Part of a small language model's weights: 2 heads of 64, embeddings untied during training.
Each number is 128 + 32 x the weight over its row's rms, rounded and kept within 0 to 255. Layers, rows and columns count from 0. The size above them is the row's rms in percent of the matrix's.

# layer 5 attention query, 128x160, rms 0.0399, rows 0-84, columns 0-79
size [ 85 108 121  96  89  90  97  93  90  90  97  93 107  93  95 105 131 112  86 120 126 108 142  95  91  94  92  93 100  98  99  92  98 100  84 104  90  99  92  92 109  92 104  85 103  95 100 103  84 104  95  99  97  97 105  99  96 102  97  85  95 108  97  98 105  91  99  87 101 117 114  99 101  94  99  92 102  91  96 106 109 106 105 101 102]
[[108 134 148  80 101 105 152 130 164  74 145  95 161 107 104 188 121 129 135 168 144 129 117 101 154 108 113 175 170 143 156 165 126 112  83 111 123 146 120 178 144 119 172 115  99 107 202 121 164  90 179 139 172 134 115 135  65 133  95 133 112 159 108  94 133 170 174 227 107 166 103 136 130 177 127 142  89 168 146 111]
 [124 121 185 116 170  59 116 123 158 140 126 118 115 114 146 144  94  76 113 120  46 136 134  75 132  70 165 140 155 130 201 108 114 156  75  98 105 115  90 181 104 144 166 127  56 113 127 186 153  82 162 178  88 180  95  90 132 160  73 168 200 142 129 132 116 106  98 191 158 126 167 173 166 163 145 117 108 142 193 118]
 [112  96 145 174 118 160 141 138  78 108 100 165 147 147 106  83 206 112 201 157 181 114 145 127  98 182  87 101  95  78  85 117 105 106 163 146  91 129 163 111 116 145 112 134 163 147 106  89 100 172 105 105 127 153 133 120 145 129 103  71  99 102 121  95 129 150 104 101 111  92  44  76 147  79 130  89 164 117 111 148]
 [174  98 142 142 102 169 123 136 105 166  83 188 159 153 127  74 100 170 157 131 107 104 131 143  95 163 134 114  48 101  75 162 118  81 145 140 165 161 184  92 169 134  95 141 145 189 135 103 128 143 110  58 162 134 155 128 108 104  60 125 112 185 133 120 110 150 152  78  99 139  93 108 146 129  98  65 172 130  92 177]
 [ 68  90 120  90  61  98 116 133 136 121 130  80  97 108 112 126 109 165  90 181 153 121  95 115 128  92 173 135 172 102 156  73  86 138 106 133 109 105  99 168 101 141 124 100  83 149 145 171 160 190 107 183 113  67 166 107 114 179 171 122 156 142 129 156 142  81 128 157  87 110 120 149 135 136 128 157  88  81 114 106]
 [116 170 106 100 109  94 108  95 133 116 151  85 105 164  55 159 144 145  88 128 138 121 173  87  97 112 157 149 147 174 124 130  93 183 129 154 105 113  79 162 157 124 115  86 109  68  79 135 115  80 158 114  98 140 118 132  61 121 149 171 143 156 125 118  98 127 146 123 150 123 148 157 192 165 200 185  79 152 102 104]
 [100 149 101 176 118 131 157 163 127 153 141 104 189 140 137 129 100 144 131 131 222  97 117 157 125 197  93 108 151  63  86 129 161  99  75 157 157  72 147  73 213 107 166 112 120  72  98 149 137 128 156 151 177 127 127 115 157 116 150 106  90  62  74 117 192 111 116 160 169 130 146 121 127 139 125 216  91 152  92 143]
 [136 142 132 118 127  90  93 160 198 119 158  86 111 105  90 180 180  62 149 102 100 175  92 100 173 141  89 159 136 116 122 153  84 180 119 118 148 129 104  90 110 171 119  51 127 122 157 167 119 185 144  96  98 127 153  92  52 125 129 122 149 119 140  78 125 188 148 171 189 148 167 155 192 118 129 129  96 134 174 110]
 [138 104  92 112 124 131  90  82  98 145  92 187 149 110 121 182 159 144 133 158  69 158 132  92 177 150 121 161 134 141  99  83 139 147  95  81  98 128  80 168 104 106 110 159 207  96  63 153 104 105 170  56 116  65  81 123 118  84 124  98 154 131 184 186 147 137 112  91 105 153 114 144  81 180  75  71 116 139 181 130]
 [136 131 157  73  99 114 111 125 114 134 102 137 166 174 157  93 137 126 114  90 129 115  86 103 106 129 139 120 147 102 171 104 123 118 137 153 164  90  97 140  91 183  90  97 151 131 129 159 114 120 124 117  97 190 191 146 156 152  97 162 116 114 135 167 202  86 117  76 105  89 143 151 143 103 202  99 120  78 107 194]
 [ 80 126 102 143 135 114 149 141 134 154 142  80 166 104  94 150 111 214 152 161 125 127 132 148  89 117  82 145 162 148 169  92  89  63  91 112 121 158 132  60 137 117 117  71 105  97 127 184 148 117 159 158 157 123 125 115 100 134 151 131  97 170 114  85 165  47  85  93 151 191 145 128 127 135  67 147 151 133 139 128]
 [128 143 122  95 110 119 132 120 134 121  60 129  92 150 130 100 152 136  74 121 147  96 112  83  59 110 168 112 110 148 132 165  69  96  86 132 175 162 114 186 188 156 167  97 137 172 119 141 104 197 145 127 124 151 141 150 157 147 128 171 134 137 111 101 147  67 162 141 140  83 132 149 195 158 141 201 153 110 131  78]
 [ 54 150 175 109 234 112 108 140  84 107 142 156 153 114 119  73 147  71 121 134 164  92 178 137 133 111 129 166  92 146 150  46 161 160 188 142  93 113 167 128  72 119 127 152 134 149 117 107 118 102  84 127 139 128 150  73 194 105 139 150 101 128 157 131 138 188 139 105 132 131 167 176  87 164 176 138 138 132 170 167]
 [109 114  99 150 140 117 143 112 179 153 139 145  67 144 136  34 144 114 136 124  91 132 126 120 115  97 149  98 145 128 109 120  49 160  97 133 110 156 136 109  58  87  65 169 122 159 136 106  97 110 142 142  91 173 111  60 132 131  72 154 101 126 138  96 155 157  92  95  51 170 140 153 110 126 135  88 129  88 127 168]
 [147  66 113  89  48  94 108 134 133 172 145  98 113 154 119 146 144 165 184 143 106  83  80 176 174 113 109 117  79 121 140 147 124  93 137  99  93  94  93 161 151 159 124 130 148  95 205 166  99 123 117 119 139  89 161 108 168  73 132 162 105 176 121 154 113  77  84 147  80 109 126 140 130  77  74  98 106  52  95 101]
 [ 98  95  79 178  88 101 135 129 120  91 137  76 102 114 145  71 108 164 154  92 109 100 138 153 102 125 123 134 157 119 160 150 140 143  98  78 103 127  94 155 118  96 143 141 194 159 106 107  94 152 120  89 122  93 128  63 154  98 152  93 122  84 115  88 177 117 129 153 156 130 119 103 101 121 143 108  90  97 147 135]
 [174 131 144 126 133  94 120 139 110 147  82 137 119 111  90 161 116 146  81  96  62 114 152 114 161  65 201 150 110 174 120 144 117 177 122 138 130 103 155 126  98 155 191 142  96 114 100 163 134  75 129 138 127 184 119  60 124 160  93 152 115 217 135 105  94 142 164 128 155 124 193 117 147  99  96 122 135 122 164 168]
 [137 108 134 127 109 123  89 142 164 136  83  85 134 155  78 121 144 105 111  80  58 100 112 138 186 125 158 135  76 152 124 182 146 125  92 171 161 118 136 143 155 162 169 125 122 101 105 147 164 116 140  85 137 164 125  73 124 158 100 137 112 216 108 130 122 155 120 105 102 154 180 156 169 187 104 166  99 154 118 163]
 [ 96 131  68 112 148 102 154 126 125 100 171 114  95  99 150 116 166  99 139 155 156 114 148 144  83 107  73  93 149 149 130 123 114 111 170 119 110 136  74 150 148  91  73 103 133 144 110 104 129 136 162 145 119  75 122 248  88 100 198 157 150  81 180 182 162  99 100 162  95 141  88 104  79 126 140 106 152 124  90 102]
 [116 123  87 153 138 156 143 179 112 143 128 169 119  88 151  78 153 154 138 149 163 135 141 169  83 161  80 101 123 149 138 120  80  99 127 142  86 120 111  83 144  98 101 132 166 186 195  81 160 178  61 114 136  79 163 154 161 126 172 131 144  92 170 141 165 129 116 131 119  73  59  89 112  91  92 114 136  71 104 122]
 [166 154 133  69 159  98  93  94 124 165 130 142 126 134 117 170  94 125  60 114  98 135 154 102 149  44 173 142 161 182 150 129 116 202  63 105 138 147 179 128 157 126 134 105 108 104  92 169 122 125 118 152 128 106 117  83 105 158 124 186 134 169 143 129 106 127 114 162 133 174 173 198 138 153 173 139 109 154 186  93]
 [106 162 156 128 136  55 118  78 128 130 163 133 122 135  83 163  69 145  82 120 137  98 110 142 136  93 164 140  92 124 122 109 108 170  76 115 156 132 197 123 171 142 158 128 123  68 131 178  97 122 174 159 149 117 113 105  79 130 105 195 103 141 100 159 127  96 118 178 160 181 177 189 181 148 159 166 109 127 124 140]
 [129 111 139 101 103  92  90 134 140 132 148  71 129 113 129 172 117 106  96 119  95 150 126 106 149  98 205 142 177 181 149 130 158 179  70 120 157 166  95 202 113 139 145 159  72 123 180 179 122 149 142 164 123 122  99  98 130 191 139 167 149 150 113 113 106 124 127 168 112 135 141 163 126 164 137 161  99 157 165 101]
 [128 127 114 154 117 116 124 131 102 177 104 143 156 122 106 102  80 193 193 208 173 130  99  86 117 141 126  73 122 133  95  90 150 124 125 170 126 117 118 135 166 127  99 105 105 171  98 110 151 107 113 125 145 140 151 190 152  92 136  77 134 173  77 123 216 171 108 101 113 107  90  83 181  74 129 118  95 185 146  89]
 [ 25 140  73 185 126 192 140  75 137  64 191 153 158 126 164 171 125 136 106 186 101 123  92 101 158 154 174 108 174 118 127 167 171 156  66 113 122 151 110 144 125 120 123  88  71 152 111 135 160 101 118 136 159  94 158 110 138 130 160 133 114 155 139  54 132 146 139 143 164  74  77 116 139 136 144 123 112  90 108  98]
 [164 101 137 162 132  79 115 104 187 120 181  88 138 147 126 106 136 195  95 196 160 182  77 171  86 141 124 191 129 129  92  70 105 142 141 112 167 140  93  93 160 112 157 115 132 131  93 106 116 147 194 119 159  79 106 172 110 157 147 144 169 148 151  69 153 125 112 117 184 139 113 111 152 139 144 160 153 156 139 132]
 [182 123 123 144  94 107 129 105 151 151 151  58 124 178  90  91 176 118 154 165 129 114 149  91  72 197 132 132  64  99  88 149  95 160 162 104 156 146 165  91 163 108 116 105 131  85  80 106 121 164 129 136 155 163  82 167 116  88 168 182 158  99 140 208 174 102 110 130 140  76 158 119  89 136  70 105  64 135 196  92]
 [102 150  99 115 142  90 197 107 153 131 117  75 114 158 120 184 108 201  83 138 162 101 133 100 113 181 101 149 169 199  91 153  98  78 148 152 114 113 164  84 185 148 164 132 127 137 111 111 120  92 169 107 137 138 153 163 107 128 159 141 153 138  83 115 139 156 187 132 172 122  84 171 130 148 129 163 181 126 108 103]
 [152  77 127 114 132 188 112 165 154 116 102 116 141 161 144 114 119 126 127 143 165 108 204 179 152 106 145 109 131 105  66  81  92 133 153 145 125  85  95  88 120 147 160 113 140  77 143 162 141 138 105 157 128 138 130 138 120 158  88 141 103  59 150 131 118  98 109  56 138 125 143 129  81 209 117 145 107  73 179 135]
 [162 133 136 151  85 170 154 140 157 145 104  83 149  58 113 191 160 102 120 159 168 107 103 113 208 169 136 132 161 157 172 151  82 116 111 171  98 163  83 148 128 152  93  85 125 182 141 178  98 108 141 134  99 134 135 175 100 144 139 138 132 172 100 104  80 118 122 143 104  65  94  92 170 122 131 173 127 126  94  66]
 [101  81  95 120  92 131  84 150 177 130 146 109 114 120 201 132 150 153 127  68 134 118 177 167 125 153 104 145  88  87 119 140  96 139 154 162  98 159 123 170 135 110 119  97  93 144  57 153 170 124 111 114 148 180  82 168 118 164 127 171 142  80 168 115 141 143 142  79 109 134 167 140  67 176 136  92 107 152 106 144]
 [121 116  92  96  50  60 144 158 141  97  91 125 109 137  92 142 138 117 114 174 123  83 118 102  58 146 179 137 163  90 114 123 155 121 163 139 136  55  82 189 147 125 113 117 100  85 195 119 101 177  99 120 101 177 144 142 105 156 155 104 113 152  81 101 165 104  85 158 120  96  94 137 164 102 137 124  99 152 133  77]
 [182  89 121 114 135 108  92 127 116 115 129  99 124 152 131 130  93 151 103  85 138 122 119 109 172 145  71  75 153  85 180 154 113 158 120 104 189  79 114 181 131  80 129 147 134 204 153 130  96 157 145  96 175  65 115 107 128 147 101 152  99 135  81  89 129  79 148 166  59 123 147  56 141 107  91  72 120 175 103 123]
 [113 161 105 159  58 155 129 122 121 162 127 167  94 163 184 148 125 110 104  91 100 104 182 122 130 147 138 131 161 134 131 124  76 120 136 149 141  80 112 106  77 125  96 107 156 118 187  66 151 102 108 116 120 125 147  68 184 169  94 111 138 106 163  85 100 161  95 100 131 143 149  99 122 116 128 139 107 157 109 141]
 [ 62  57 101  87 175 113 158 124  95 113 151 130 123 175 100 120 104 144 144 135 115 129  97  32 118 145 120 148  87  78 121  69 144 137 156 192 175 139 150  76 224 141 118 146 110 129 109 154 107 123 170 177 138 162 133 171 115 108 132  92 141 129 110 124 140 109 188 122 109 139 182 160  37 129 107 112 156 149 164 123]
 [114 179 164  96 115 140  91 163  95 129 179 154  96 111 125 110 164 109 166  89 105 201  96 120 128 111 117 119  79 162 171 122 106 148 118 147  93 138 120 163  81 176  80 106  81 135 129 133 192 106 109 143  89 142 103 112 106 150 135 123 104 157 102 125 117 146 102  74  47  76 156 117 126 148 143  79  99 118  73 164]
 [ 72 113 135 150 109 171 153 160 124 108 131 146 112 174 145  66 190 135 132 109 110 166 160 114 188 156 137 137  99  92 131 138 159 160 112 119 141 160 132 175  93  81 171 158  82 128  85 104 139 119 129  92  71 164  81  99 165 127 118 119 181 216 129 144 121 108 127 129  98 160 184  94 144  51 149 124 123  80 119 171]
 [ 97 145 142 146 148  91 153 197 161 111  98  71 171 145  95  89  82 176 116 162 138 198 197  45  89 165 119  79 163 109  79 145 166 100  79 112 146 117 137 139 130  58 131 160 153 143 145 149 198 127 158  96  88 105 100 113 150 166 174  83 111  88 100 170 153 119  67 133 124 109 107 133 142 161 114 154 181 146 158 101]
 [111 113  43 154 129 131 143 136 181 112 120 186  90  46 119 178 124 148 134  99  70  86 129 208  97 180 119 177  88 145 139  90 148 189 136 132 130 134 108 104 110 113  85 149 112 148 143 172 121 160  55  95 101 114 137 118  86 128 136 131 178 139 136  56 129 124 115 131 125 100 159 151 146 100  70 132  91 144 125 133]
 [112 165 186 121 190 138  65 149 118 139 178  98 160 162 118 140 134 159 139 140 127 142 160 106 166 140  95 123 146 123 137 141 158 107 139 173  84  78 164 142 126 143 114 137 119 164 117 144 165 126 152 159 111 142 175 113 117 163  92 103  50 129 117 153  98 222 100  55  80 154  94 114 107 161 146  90 156 123 100 175]
 [188 163 152  77 103 196  71 115 134 115  81 104 149  93 147 169 115 121  82 115 178 106 101 192 121 118 151 191 141 174  82 125 132 138 139 104  78 112 151  92 173 124 155 107 167  80 144 119 147  95 191 147 202 140 104 161 119 127 101 119  63  69 126 111 117  89 166 176 163 185 145 133 150 125 162 198 138  97 119 112]
 [166 144  92 108 114  93 152 142 104  96 142  73 165 106 177 136  93 167 110 116 177 162  54 120 111 129  92  93 135 124 108 120 193 160 162 154 124 123 119 130 130 153 149 117  71 133 144 121  78 137 164 171 155 150 121 113  95 146 192 109 171  61 134 198  52 168 105 166 108  78 135 101 187  70 113 201 152  86 105 100]
 [114  95 170 164 125 130 122 145  77 132 130 115 112 100 144 101 152 120 110 140 139 125 135 185 129 139 162 137  95 164 157  95 164  75 126  93 126 104 122 112 170 102 161 107 116  79 129  88 135  51 157 150 137  87  81 107 143 103 128 170 134 148 105 167 110 174 100  89 156  72 124 102 103 145 147 121 102 149  76  64]
 [146 214 139 139  87 169 168 138 151 111 114 106 110 146 136 183 143 126 109  95 123 104 113 143  90  88 169 161 115 162 163 121 100 153  85 171 152 160  83 100 177 116 104 130 149 149 102 129 143 103 116 134 149 118 130  63  86  87 135 149  87 153 127 143  67 111 130 139  92 141 109 164 156 122 101 185  83  67 144  94]
 [191 154 159  98 149 164 142 110 165 110 101 171  90 157 109 179 133 116 122  99  93  93 185 127 143 156 163 202  73 118  53 117 159 127 126 149 102  63 122 109 177 162 130 149 147 165 113 132 146 111 135 161  96  88 124 200 117 160 152 130  72  68 194 120 129 117 119 104 122 141 174 184 168  81 138 153 146 103 135  72]
 [151 150 173 149 123 125 113 164 168  94 150 102 101 143 109 158  95 141 170 164 127 102  65 178 138 110 129  92 108 107  91 156 169 127 161 208 115 119 142 111 140 136 121  81 157  72 138 150 114 122 121 153 118 180  99 106 135 137  86 176 197  80 100 126 114  85  99  83 154 150  75 181  92 105 158 120 172 194 151 112]
 [102 136  57  83 120 135 152 102  98 100 104 116 126 152 151 137 100 183 159  95 129  99  71 125 141 110 118  90 225 122  89 112  84 132  63 143 138  67  84 145 106  96 118 140 135 127 124 125 112 162 112  98 157 101 130 150 169 132 130  64 117 214  93 140 138 186 134 194 136 185  83 174 122 124 128 183 179 126 105  77]
 [109 140 111  94  80  93 114  81  86 125 168 174 149 127 122  91 117 164 152 174 115 149  79 148 110 107 145 116 132  80 164 159  91 166 125 167 173  96 168 145 102 125 102  80  82 140 179  79 156 170 130 133 124  81 112 119 144  85 169 116 123 154  84  94  94 153 102 122 145  70 120 107 120 136 187 114 123 150 115 117]
 [151 135  75 108 105 136 141 138 213  99  95 105  93  90  92 165 118 162  87 128 163 121 116 139 165 114 117 178 168  85 119  95 158 142 146 143 143 157 149  96 134 100 179 110 108 107 125 138 103 109 156 152 123 148 176  68  85 140  94  92 134 107 133 140 131 182 208 117 147  99 127 180 110 179 140 170 109 149 109 148]
 [114  65 161 141 174 141  99 179 130  90 185 112  99 137 119 145 110  49 108 108  85 166 143 157 144 111 131 106 140 131 173 118 121 117 160 160 174 145  76 107  84 137  85  69  80 180 184 113  87  91 108 124  99 133 136 106 123 117 168 134 147 151 161  85 180 157 129 109 105 149 114 100 102  86 133  76 124 143  93 142]
 [169 127 122 122 113 178 146 161 163 165 131 179 107 110 169 177 153  58 192  84 102  82 120 145 188  82 151 139 168 123 122 154 144 114 110 114 100 170 122 135 127 121 170 171 128 102 136  87  88 126  90 136  96 107  88 136 193 112 142 107 183 128 192 182 100 124 150 111 209 127 126 150 135 168 154 150  95 115 132 129]
 [ 91 182 105  80  69  73 101 130 211 124  85 192  75 136 111  79 101 124 125 134 150 168 107  65  93 102 173 104 134 139 168 146 118 171 139 156 149  71 158 161 145 132  85 123 133  97 162 154 177 199 105 123  92 130 131 131 153 164 173 170 125 130 142 108 133 107 180 146 131  88 187 185 159  91 140 138 124  75 130 156]
 [186 108 119 164  87 167 121 156  89 135 148 163 124 149 164 113 223 118 119 148  93 161 182  98 161 124 103 128 173 154 160 130  94 154 156  97 129 115 117  94 123 126 141 116 184 142 113 155 138 110 158  73 195 102 157 121  74 133  81 107 149  74 137  83 100 138 165 132  86  85 144 173 100  57  86 152 133 116 145  87]
 [102 137 144 108 127 141 133 156 160 124 110 154 125 149 169 107 105 137 137 165 137 138  90 128  99 116 142  88 158 128 105 153  65 112 126 160 109 167 168 124  95 112  77  85  80 129 160 117 163 161 164 157 143 168 120 145 116 172 120 143 152 121 115 175 112 130 138 174 108  71 101 100  43  82 204  84 146 103 135 146]
 [111 123  98 160 137 134 102 125 130 156  91 121 105  81 133 157 129  99 186 129 128 103 155  93  88 184 133  91 159 119 104 135 148 139 117 190 134 145 144 159 183 131 139 109 135  92  78 114 117  72 130 112 123 129 117 164 131 150 181 121 116 121  69  79 155  57  74 142 188  96 145 154 180  72 118 142 167  76  95 157]
 [ 98 144 186 166 147 117  89  69  92 125 125 147 134 159  63 117  64  75 131 145 208 121 105 144 187  59 108 162  96 189 138  99 141  87 200 125 122 103 110 117 147 133  93 139 131 195 140 154  96 127 188 101 146 195 122 140 114 118 122 129  75 141 107 150 134 192 159 138 119 159 172 111  79 168 137 117 103  97 149 157]
 [174 126  91 165 172 161 164 111  95 148 159 161 129 114  86 144 149 172 117 117 129 115 134 142 195 178  92 115 113 149 161  93 136 149 207  78 127 157  76 149  57 157 146  96  88 101 121  90  85 171 174 169 179 167 102 163  95 147 131 115  92 130 159  85 127 168 124  85 124 106 131 159  87 113 134 155 122 160 143 143]
 [ 91 168 158 191 180 130 104 155  86 208  69 176 176 150 129 190 139  88 141 108 141 139 154 102 151 164 135 157 154 175 145  99 166 148 104  86  89 168 148  91 104 123 149 112 134 120  79  64 143 213 108 106 141 111 102 108 121  77  94 100 109 132 118 102  81 103 143 184 122 163 130  65 137 150 172 164 152 192 165 128]
 [127 146 137 152 109 154 115 177 145 134 126 167 124 130 137 162 163  77 145  82  84 146  96 140 118  95  91  97 180 140 120 151 121 135 120 170 182  70 143 135  80 152  81 163 127 139 134 111  68 159 192 111 147 155 165 131  92  80 138 140 150 132 176 113 191  91 125 200 108 163 162 112 109 178 138 142 158 139 167 120]
 [116  82 120 178 104 112 140 133 181 126 168 123 143 146 124  95 177 159  66 165 115 127 132 152  52 173  69  74  98 125 182 149 165  82  33 128 147  99 163 174  84 124 132 102 186  80 167 195 108 178  98 138  61 136 133 130 103  99 142 115 199  80 127 136  79 163 147 103 148 155  95  96  97 132 138 145 138  96  95  84]
 [132 109  97 117 190 138  84 136 102 153 125 106  92 144 120  86 166  75 161 131  67 100 180 102 135 131 101  94 161 165 141 147  78 121 189  97 156 126 143 103  64 172 137 162 105 122 171  97 117 111 123 129 135 141 117  79 104  96 111 131 133 135 166 120  86 168  38 159 132 122 120 115 119 170 138 141 110  98 135 106]
 [101 112 113 177  86 150 114 171 116 121 169  63 131 111 120  67 171  86 114 142 114 110  92 125  66 110 118 101 166  89  94 109 128 180 112 144 138  93  79 130 143 160 144 170 112 128 112 148 194 187  30 143 120 132 126  84 100 156 126 107 117 115 101 152 136  76 115 120 175  91  72  90 162 130  90 190 136 153 143 142]
 [124 136 101 139  56 208 127  83  91 147 138 150 132 143  98 189 133 101 134  77 129  94 143  79 122  92  75 106 153  87 103 110 147  98 142 136 141  46 167 116 132  73 151  92 105  99 139 105 165 109  95  89 147  76  85 122 154  83  89 153 139 117 107 155  96 157  70 170 134 138 135 104  86 150 104 140  83 147 183 138]
 [143 126  97  99 150 162 125 105  92 141  79 137 112  50 179  86 116 154 121  92 136 172 103 121 169 107 162  76 191 121  87 165 128 121 156 156 134 142 102  97 147 159 174 141 121 178  53 125 113 131 134 147 133  67 108  95 113 120 180 150 102 109 121 118  64 102 105 168  96 138 102  57 137 148 146 114 101 108 137 170]
 [115 126 112 145  75 124 166 160  89  28 125 169 156 117 150 139 155 126 140 144 131 100 118 132  53  98 112 132 159 110 148 124 101 142 117 139 168 131 105 124 119 153 133 108 106 133 157 148 118 138 121 118 113  89 170 125 165 119  81 154 129 141 182 119 106 134 137  76 118 124  61 128  95  49 100  87 178 143 117 104]
 [153 151  93 143 144 167 107 117  96 127 114 160 128 143 162 103 124 127 101 147 153 135 149 103  77  54 102 142 136 126 131 106  81 150 146 112 172  95 166 138 103  86  72 158 171 112 113 190 135 146  84 170 117 118 165 176 140 122 159 101 125  58 139 183 119 118 150 182  81 130  86 142 136  77 202 128 119 153 111  78]
 [ 99 112 186 102 173 150 147 165 135 160 129  97 150 159 110 135 109 118 101  64  98 123 150 120 146 138 160 175 102 152 129 154 113 122  90 149 118 107 113 145 140  70 117 188 158  90  81 104 160  82 182 155 165 128  95  88 128  78  97 109 158 161  99 130  94 115 145 177 143 155 124 214 190 152 123 117  96 197 121 173]
 [108  90 115 121 120 133 148 186 131  94 126 196 161  95 124 131 130 171 160 136 147 103 111 158 169 148 111 106 115 125 144 138 122  95 176 163 149 125 109 122 136 110 112 161 121 169  91  92 162 151  88  78  96 138 163 130 157 125 114 106 131 114  75 107  79 118 134 112 103  49 167  82 106  81  62 132  74 115  74 125]
 [136 111  69 118 140 154 144 167 103 123 136 191 111 114 112 119 143 122 148 158 173 104 156 165  81 168  62 161 128 114 119 171  66 104 185 108 123 129 169 132 125 130 154 106 165 143 139  98 165 171  92  89  87 130 146 157 155 107 139  71 113 158 181 151 126  87  92  95 115 112  90  58  98  92 126 109 165 123 137 150]
 [162 136 131 223 145 183 150 141  98 175  73 132 144 128 157 125 112  78 116 100 108  97 142 114 104 135  67 120 135 116 114 155 117  78 183 143  95 143 125 132  97 121 132  75 163 143 133 104 149 152  98 103 144 134 156 117 148  96 102  98 129 125 156 133 140 139 158  87  80 101 120  97 121 142 105 122 104 179 121 142]
 [105 106  68  72  80 122 112 120  95 125 129 152  92  60 100  82 185 175 170 166 161 153 136 141  88 131 146 139 136  84 118 103 160 140 100 111 153 103  97 136 126 155 173 143 159 209 142 188 115 157  74 159  62 124 129 132 142  94 149  99 120 102  98 169 134 124 108 124 103 116  59  60  94 107 170 149 141 138  59 156]
 [209 158 140 175 136  92 177 174 121 147  83 176 165 134 157 114 117 122 141 157 136 121  65 133 116 130  77  52 138 149 160 176 123  60 118 115 155 151 122 163 118 138 139  60 162 126 129 125  83 194 130 129 161 115 142 143 161 144  93 148  80  98 158 103  96 140 154  47 137  87  78  86 131  92 156 127 158 124 146 125]
 [152 118 130 147 164  74 113  98 184  81 139 119 105 168 115 136  67 140 165 104  87 166 100 129 131 145  76 140 132 175 149 100 179 136  82 123 125  89 168 173 107 106  92 127 103 129  94 137 125 114 100 179 163 147 156 127  86  75 162 128 118 179  93 141 106 184 115 148 110  60 117 119 102 107 115 142 106  91 107 151]
 [166 163  64 136 174 153 144 106 165 159 154 112 168 144 161 143 149 169 101 145 184 108 189 123 142 113 171  98 155 124 127  91 124 104 170 122 149 156  78 145 135 124 104 104 175  86 100 173 125 167 207  67 160 163  54 141 103 110  89  86  84 130 133 172 113 148 116 120 174 140 111 152 141 154 116 104 117 144 163 121]
 [158 119 133  76 102 163 125 137 155 132  38 140 101 154 124 108 113 129 160  86 125 111 158 106  64  87 175  91 167 110 117 198 167 178 106 168 137  85 122 136 104 118  97 144 126 150 125 112 102 178 163  89 145 130 187 168 106 118 123 175 118 138 110 137 143 123 145 128 146 145 103 136 213 101  57  99 122 108  94 146]
 [117 152  88 108 168 187 105 156 158 161  88  82 126 160  71 142  89 139 149  80 167  92 147 173 129  88  72  97 153 101 110  80 132 178  64 106 134  93 136 114 117 151  75 126  90 117 102 110  85 167  87 102  75 145 143 173 135 105 185 134 157  88 103  96  92 120 104 167 118  66 115  98 123 132  97 149 128 105 139 129]
 [138 148 163 144 201 174 173 183 135  85  79 159 155 168 174 109 180 115 162 148 135 111 159 138  76 212 134 116 124  85 141 125 125 113 168  97 127 131 169 168 181 170  89 180 107 100  88 124 105  87 158 150 152 172 101 106 147 107 144 183 132 123  90 155 148  89 149 113 168  74  65 133 129 156 142 171 128  81 114  83]
 [ 48 155 178 147  92 113 139  81 116 169 169  94 172  92 116  99 103  83 116 149 123 106 132 154 141 165 108 127  94 158 167 110 161 152 117  95 147 129 106  98  93 117 103 196 126 151  83 129 205  71 164 124  73 109 112 153 136 110 159 104 159 125 128 117 160 107  88 111 107 135  96  88 108  77 164 136 132 172 134  92]
 [154 117 149 114  94 121 141 141 136 127 133 103 123 122  87 176 101 140 157 111 150  81  86 121 157 150 146 116  67 172 106 171 192 178 173 169 146 138 132 132  94 129 139 109 122  89 138 127  89  63 191 165 159 139 117 132 144 139 124  92 147  90 106 136  94 138 145 135  89 128 149 137  97  87 114 157 143 106 126 138]
 [155 127 136 112 140  69 139 171 114 149 105 140  85 155  98  79 111 142 146 162 156 115 173 155 115  79 143 171 130 139 154 126 105 141 138 163 118  84 150  73 189 148 134 105 146 118  94 118  94 114 216 174 103 167  94 121 140 166  87  44  68 156 113  95 164 199 180  89 132 124  61  91 158 138 103 103 174 157 141 112]
 [123 183 125 117 130  98 151 125 145 111 155 137 135 117 120 123 157 161 141 206 132 107 135  93 133 103 125 102 198 140 142 155 112 136  79 139  93 160  93 104  90 104 167 128 157 132 134 122  54 143 133 194  96 138 114 156 159  94 126 113 181 140 121 163 129 110  59 126  82 119 146  96 135 150 193  95 146  48 177 154]
 [118 158 205 103 159  95 126 108 160  99 134  74 148 142 104 180 113  97 127  92 123 156 131 150 148  99 176 113 136 170 166 180  98 223 149 172 154 129 158 148 108 153 173 139  97  65 126 146 128  74 193 161 159 119  75 127  98 129  52 161 137 145 161 129 148 142 139 119 192 132 126 141 187 162 127 120 134 143 170 144]
 [112 145 164  95 134  93 112  98 116 141 147  83 147 156 122 144 104 151 155 112 124 168 109 115 111 108 133 128 150 190 190  90 165 113 118 125  94 147 116 100 151 186 137 145 142  64 158  98 104  68 152 134 187  90  73  97  84 139 104 164 138 139 176 109 132 141 127 127 104 130 160 174 187  96  63 194 170 197 160  85]
 [117  96  61 138 133 163 141 135  95 128 162 197  88  95 149 106 208 177 162 135 175 135 140 165  73 106 114 124 150 111 107  76 143 133 170 111 111 115  72 146 144 118 138 182 162 191 137 133 147 167  94 144  82  74 138 179 138 147 141  97 126  84 103 145 152 148  87 133  75  97 103  78 116  76  97 134 163  91  91 103]
 [142 137 159 104 179 127  94 177 140 124  72  88 124 173 112 106 133  99 139 116 126 117 120 152  97 173 136 137 137  87  85 119  85  91 150 166 127 154 154 113 108  93 123 158 177  81 129  88 193 114 108 133 116  73 112 156 135 124 137  83 123  96  75 125 116 111 178 140 122 179  49  90 157 145  91 116 149 167 121 163]]